config.yaml
hidden_size: 192
num_attention_heads: 6
hidden_act: "tanh_gelu"
norm_eps: 1e-06
learning_rate: 0.00596
final_lr_fraction: 0.05
max_seq_len: 512
max_steps: 7145
Each number is 128 + 32 x the weight over its row's rms, rounded and kept within 0 to 255. Layers, rows and columns count from 0. Numbers have three digits each. The size before them is the row's rms in percent of the matrix's.

# layer 4 MLP up, 768x192, rms 0.338, rows 694-710, columns 0-191
095:138129105092107146136171135173165141118136096095098166183215059125126094097080140219080121142126133206145167166102177098145130153126146097084108107130136102127183137140126080172069091180147134137138154192069145061122090084113097071139142093151095163168084084147141126149134093116141149152148093160138100166121077125168104130125134119077149146092173104166127106151140129091136121159158125128100108166148133128139158057095060139121129146185097117128124167087138140174124150106066140083103122136161135125144062117158106136148140063124204121164160114154162152129098084100108154150
094:199165085115127086089161131151100154176084051147130078154129131084136167101124093115165196184135114152105153159159143157119127144131119123049137151148128122150147133110116159141156125124107120057143125082137096132132129110093163174092102134176137177140110100089142105096112178154113120131087160113146144140094117098145150127112094126155117180122159158156153142107208143127222129078140162155101150128160131136118074093109118130135105151076042165169131161109106108105159121159095097069113167089191148132148148140133119076042166146111152141192136084088187150118160128106052108120
105:139139103123133066072101103110109084165116123195153129171109158148199130086115119150163133121173133134197085093108128152135146099133121165146169198115146123117085157135178146100161107076174150134152116159120148176135087115108180123107117143063191090142144119153126137143183168113055164105059119124137131164080113128171123149136140130140090168109148112093096112154070124056112139124139098195164146074112067126082186113104160129128065159130063130158173084125144156042134129101113128134147101121152142143144121126104088137048124158111163079120084166160098146130089144120102108090
088:040151101150169085121116120128120169098118124096117190125150094142154085115132095164120172065110148157150163189162130101114054121125117109115111109160158091126105185087184101155173198144128180181117156150136124143104089136106125103130153156112127126095172044111169163095094117100074105145159120138209103118065089108164094187121084110143114151127094074154104106124142139151127137197160106136144157122113104137131114147098168165149154103135132155076151148096130053126136110136195172119133089091132136146133170141099167151110168122098127168149090133129136137124176063114060087185
111:117142116100110123095112130118144097119095126153125123111130121105155123097180116110137119102093180091104151133147130060108087048150067156179109196163152188114098089169192110095123161146102078137153121126083090119115172157157100103102158168113154108075113161143097142129159102200101149108154174088125122200131144098153193133118187144101154120087148081119146130056098149105146093134144115109164204126110179155151121137101161176151155129143135130170088142089124054139135093133135151132105113099146203158170092108131096058101097103124137137117171167189117140097112110117074065075
096:174117134136160155130115095052110144148070060137153140125096147101157115173132182172117138138148152113126133179076125063125182106156125127144179109128146113186134077151153135123119130106105135120163193166053133121125156101110124140170079126155156133095175126124121126082084141118153101155147123071166164196058119169169126127179114113173118174135115215070124103115150090162142150094132151157183142088076102136121179124068157074083102138121105097117094161146134133108108098097174174072169116129165140139125122085107201090106135119130097134102091196126129064110094132153114151124
098:130138107142120165173140150112166142118188147126101141159119077161170138102179132123131073105149115120108139103162058104093093102200128103187108141127166086149090165188160121162110177137099167164145080146152120129124163119110125118128131121133154184081123153122098142152133079171180086092088125114089162171137098068154131108149110107144103147103158108143134087144162129102132164123106102079110179144073074066085161107115096197033140136138127101109133116164148143075063167156103148149134114146088193088132092086096093144078143204186130125146114165100143151159089092177145115160
089:117146066131115163111113122094162096121133046145107158103199127100186101097156077167088098090151165121163137119098130177188175095143167166131108115137133085096089133119156182097139089090137070106082157130093096109061107094146124155114145082117138162128098095092112138159135137153097108074061119083094136073158108142127158169177143140122111130119082184092133099118157107162135100150116116156139117078162070157083158120174053112174129135162185150157107128120130120092128112199158121166118109095178162162110066176148139191165157115141103093095108130103151111176120081132096121162
094:117137149096100167152172155131132050145131159108188129115202174073102071099119088157139129191129127151199140134134095148153106171153050099142125128116134112097133126118126139100132097093086149162178116113130085131125105088151140095074109167127152139148083129109127159137128159113175116103137156156124118163164175131110096155122142146105168144091110140115078110104169112150129135090138091135145158083096128133060073130188144047092123157122119137137142086089174081197163114118154099205125084120068130089153147132221159081118109144106157128095157169070217148127122157116108147148
102:111098130082133139096089151169098123141143147115141133160127142108143146166092111113137198048122138168128090074164114147111161165150073152089118138083131136076140148136160181120143160126194141154112115103143157208160133075117084129156134063074199081097079099112142112131151132150172137144121198132129118208118135194148135078175105097077077139119136129094088143090084150077162119114179125106167132128151108107117113066149160132129163114154103166112123124128164114149124114192152093060113140062055134176124106176075155100118112157138087117119094170066138108126107148145135122119
109:107160083095138110125110137139115161151158171068156192127109119119085162118096111082151128199129129149086137143100078184183144071034120089116198124109123166167216164188170093126153105065055167189156131149147106141081135125128095120094092080110161155207122187139125160112133115115117118132146133147150175093172130124128118157144131111129197152078172139151097144063100128148154108163138109129137132127095131157127161148114093140091115134083144108100144125123171122091115154118088085141165178093108134162121137096115101090152091090074136177140123104149089114104104100060144123150
093:097094072096136169109097113162112148195132137118131083163124107118073132129091112148134135097098179166105081148170178132120078102199084141126115121162115134089139132123096090091155155135055174177123179121155167111111134124133133094138127167130139174077123154090146155084064056146177130104131151114113183141166134066190153171163107142139138118163098153127137129103070143136141139109142134138110163121111110104123099069161155100098196153099098106077173152037170175115141180101126089127145097183089103144114168124083122185156165141106164128144125104132175117136120129158106212087
101:091157150156189116081030110087132131169136087121134204149173106122079141142153094154169146169135161064148071146156117084130161127118138099080117158112134159162145125104169061169142155122066156118070147078149128167147186153146170137142054081140115191146164154136117144164162127099111127116083114114162161116116147106135097140108095190096155148104068091142118143139131144146141116124103139099171104174167143186132096144091100084123100091121085171145181156172160130118179120121158140103177119142127139099103115125133105134119103027134081097124148097145046156153125121081138137140
102:214107163126072070155163146130115125109090082127144117132145168116170128195168170134096127087118189086153092141170138098135167183157128134146096162108153132136118177131150113089076126080141078134160134167085123175101077122142070177091084107100129081115186120163147090165135096150097184084176116087147164133141180074136140097126139124091147161125160095156120101107169095136073064136146136113129082080108163121154172116105132074109118115096158167160126156132115116049156066145102115139104149101153202113122128096118100153145126180123085048150127154099109168108120162117120122100
096:107155096116108156116042148164116139170134151038137135079109116085066184103160130165148150161055130167112109101087142098131148109198131129088097111142096129118134144120178135125103173164159098160134031189085092105112107159105140131165168134154176070170150176140104092073121103103161084130120121152143191161179188140156152157187067068151080161134132152148101107154101109105133144133122131119104130133078085166144172132137145135145106109134126116129107113141143140095121122160172129063143155167103137190101138124098087179157145149132113206145089120094143144104179129165141140127
101:177123178102100114155116136097061105137141163157136135171153120069107140090105074108151205155099131156159068174121058117142134093123135162057082120107136066111162124136141084117121096105141189112104152110118091124133092135072056090102098177134205170125175128206080130104138162175115121131089146163150121084144140089123133096104129181154095170126179129112115126098187115100137090119136147118091083118165092137148143102115134142145163146165064159092163183137087075165085055103191128116128127099180134133101121105101147096131107149125157117151123120093158147125127181139178137156
105:026083114152091076207099139097155104198148145113218152137184090121205096173151119108134180122115138154167133151151128156079077121097147118089092199115139141147111196105125105158139130128075164151110118130063129154147137147108161116175114121100083147145118105107073133132160184147104103082158120144134151144117137139121131083106131127159160136131088130158098103123122106140136177145126156146123187142109124186078137102122156150060154118109111163117110087092104105125125112143112057104146131111123152188134118076146059151053069078138110128176141158136120190114155150135153122100
# layer 4 MLP down (transposed), 768x192, rms 0.339, rows 694-710, columns 0-191
095:140136130104108115098077133169126109159111110103110111166115189089126124089152206115115081152124162130153135128169164119122139101100145127134148120097158141199143108143105125154090102156160107093127206107195122113081085209145110122162210181150109134118098128192089066140138101175098148073153113127131088138117133215133202107128122098089143145089135086174129092084105105073167153116129076093158129087146082132123123162101117091208116128142134188143134102112097166107119174138072138158138068136150126156102098082105091119086152115110173123091115183178154092157110097127144135130
072:138134176180147191163157140126099103114104103154141070131097143105108128127117071116110158107115114118111131080103136095109145103100121085117095126063118174162104090145122086157144088159117102105136186195157164143066089173124106122104105184121083087074140147109132086105158123143102112141162112058196096137163152124092154103099122157086113095054102144138083165086110185129081108123116097090141140141090141114112107110166195185099149157075176163107125123114155121081133138134090082154197143137087148085118076117183157163184120107099145154088168136110140064144105202142153116091
115:087136107114081129118150120150099113166141110141155105118153140147132101125136138109222101190127166103157215126089080168171149110081115102075094230121102162111143123114111146075184155098131066157128129043132104084121108099133100144092137081149151153152087197119108131105126123087129180113199175118146110081130183154107083146126176176110130081115143092143119098118095139138086125122130063109089091130131136108152127185156154117175122169165113166131129134134132131083105139145143155109145108106127054112158149086182118180089150132101075114081176151124119176146109136148097072144
081:128198143115116125161098086096110138110086139155120168136096091166118145185158133075144097142120100131104125116098113157145166060154116141148067081089152147136187147122085135140136113181158073155112108137135078156138125089191172142061204107116128056127095158090176107088119142104131183126165102126125106145156167113119134116146096089133087072160097144094073113109178083086072070167149066094102085149130113138151143148132157143127079140106086094089125113169133126108137091084080108122095073105117098079176089080112116088106111124137091177089147164079154109183105105130153144092
120:125160086116139217080213155136148149119122182143138122116107121171147144110090124149144140152199133120093140105167208175164129118122113136079071122154129089105171124178068205150136156158153103104159086124152151156172139125100106166167167112178153150156081102090101113099075068107147113125150110125090233149150127152156089145191147118163132142150114082071133113109138127157163191154151163064123110105079123131104139141152180132153149102163138132150123077082107174106142154078156165132142148157115126141151145083113105156128143166176126112157131100126097080101104181161143108155
097:093111149134128191130060128169119112142107147175148096126154112138136116129135104161157143136118153162185148087163097110089087138086116131072100139079203098099093127126107138110151110160114073172112142106223131070143110119121143095111100132164057095119140142158105085139077127130139123157051180152136156099107019120131148221170165111106101153130150154203102130154121146133106156113129126105124111143148162109119078121129146108096157161118080132141102161090138176141063111084095100061192086112102143107146081129125147139110138087128101118171090131147145107039153137148095135149
088:100145116147104147133113137110148067145090119110126143135147133133110148128121097202193085066147109118114147186115098084094109118145195093117105162102163166133173118113125098139115171106167098102139171119191138166125078130135144152154115092134167162127100106124157143163148174234125115121067114153122082109156141196131143166079142105150166157141156127139168119141142127134112118122143100121150190177177142166105157136132162098143206031132135141112182078213128131108127098136164106145128233156154122118171121119140192125126081147152109152129162128129071149160089068125103119108
073:128112140170148171152101080175087149086146131117103114108127123135054151089120134160076112121113095176157167134105143109096140153150181088116151121180131091187144107115102106132114082178174093142145168158221155085071199126103130215145213130141138091071150091092186116161118105109193189129132154146169103078164114091161106087177097122139127115077149179149156128147175155144146113152107117090158141163117135124135160117186165114086124149110059050127124092151158159114107096097140117162119138120179148111103143162160105102146109132146097165145150172112132138090143091124127151099
104:177134152113136119142150143093144148181079125112112116097084113099109110101140093157054165141156179134159109135150169120151077119141084072116151107135146096133127123058107133169144160138156130102099084086138086120137133149135200161123112163155166100163128148202131156177134115147131087092158098105120101127100200113116105122114105121087160132132071144150129183082078100115113151134112178142122094122141147109101096158146158076129164159102086191165178132164098176072093183126123123175119089180102140143100132145118038080128120174099092133068111124126213120170142069068129165083
096:135058093139111078138080173127132092106088190125188120139181147105144149128086166124178214103125100110123097110160130112146153124150110122138168091053168113106143187049230167121124146139120133114129076058102149149159135120111112123144136147109106103142213126051184107121117158119097069130150127094121118152186074088119129122131100096061050132161083126120126152144147130079113116099162129135164149136150096152113162085132109075183123154135114142122168177142152103087102090119157117103132111133133128145092136140122091115065125124073185155139110121163128143177118104150142095098
090:110157130135084152145148101118137092168073142139099157134136110024127097081118128122142138136140163181143080099155134118179120148171126137096061137143152145109129193152135117162120159168135154117079192120196184140157144116141169102136115140175039099100146094151168048083157130123154071144118134139171177112114091152176112119111110140161113108174143135137093132120091064110086150140093179104139165105173109111100101149155157098043166151136114153153144125125091135151093178086121148156113089126137159190136176134061157112083065127143133130110135158131149063158147086109130170086
093:110147102118129097142092108075155123135173116066077182137082112072130107068106065119091103134166167164114161129123070133127123158092176127083102118065132090132174132119194130143121100080143111145114143135147148186125103184183098155182121126075157080155189135149075088121098117138137079139161107093160160148162129176149123114071150140159149109117191077120084106092113127117146153129107122110132152134109168097138096159124112177101183053117092150122073142139103130114072172209125067168122129137135104128183147165126161113090152185100120119117146080081086154116103118177149109152
092:088065147092095093159171148178101149168183153110170081088090125135092144071087132115074105164118110084062149148138146221145102125168157142089096103159177102124120137096103143092105090142134142108132090159121079150095090089191129109075164146100118127134117101176060149155067138111197151111158111132132088116122109151125140095105145109072108151178133058101117107159142093102108096109144094163079140081120121118132143140178135140197144090130105102162146076120085154113148153143138124121073100103158132096100094154024156125134089156104147111176108123093135158113098124116116180157
092:150141149174185181100149095137122102062179188135187143172165118137193081121137098147161133167147144158136070097104129184132154164139136128082137131119087144085085159104091128107138145094134162130147167143166137125096160105144154080148133155118142122096108162126121154103139114125183080192181137177130189134148095133100209146183091156147178126138106148132147079088103139143147200151114129121128128094093131139112083149171155096062155153170153177150155107142169099217135164155150131118125137174124097159131136135122179116061120121153135135111173202137092154165156101174080077146
089:155093148103134134125136164182152073112066072121129135101173132173163114141115067082097142129096134062119144164099128106117130070066094091124119146137120164155185164144137118162103097151119106135062172122084192135137123161163098105107194139145104084121077096140090173143097063115124172047084143127107111130145121117098112125141175107113140148180142107146129132122158107166122066112123067138160183155130117114105133081202142075090127147107148141128114126132083108141136063102096110120067190115132142125131131157109187087100171109102117147087200110138124072066096186093142142127
097:068090161140109078161108079115089091103173122125163149103044090166123097144101139129084129095137111134167148107117161100140093110139116168126131155090128151170123138138163163120144204185104144127142128081121150124141159080123107113207086127114137065129127123176056081139185115119110151138144040187100108156108151102196132133167117157122139078095096143146133184131097113145174108127148155140190156178168161097082162177106179154151145088190133169148161171110099146127132136140120147082140182116091172137106103085140114124140082147128104133108093118127090133161206158073112150156
113:134105084157113167095116103186114113155126166094206162122114134111151153047145120179146102112117124156151140133147118182135135109117140044142144146225088161094105114085163139060171096124188131160108106149176100122118126104132095135146088157034111142116072153141126101068074146103122175117089123156081112117137121132091152137097083108117162156156189134201190155129147098126141153094109090091156160175115130134120169173112117119143100090137085159120123165106131149118164119128195154140129169157114097203117116131107171112138145120104136080081094105075077103138146142134183122091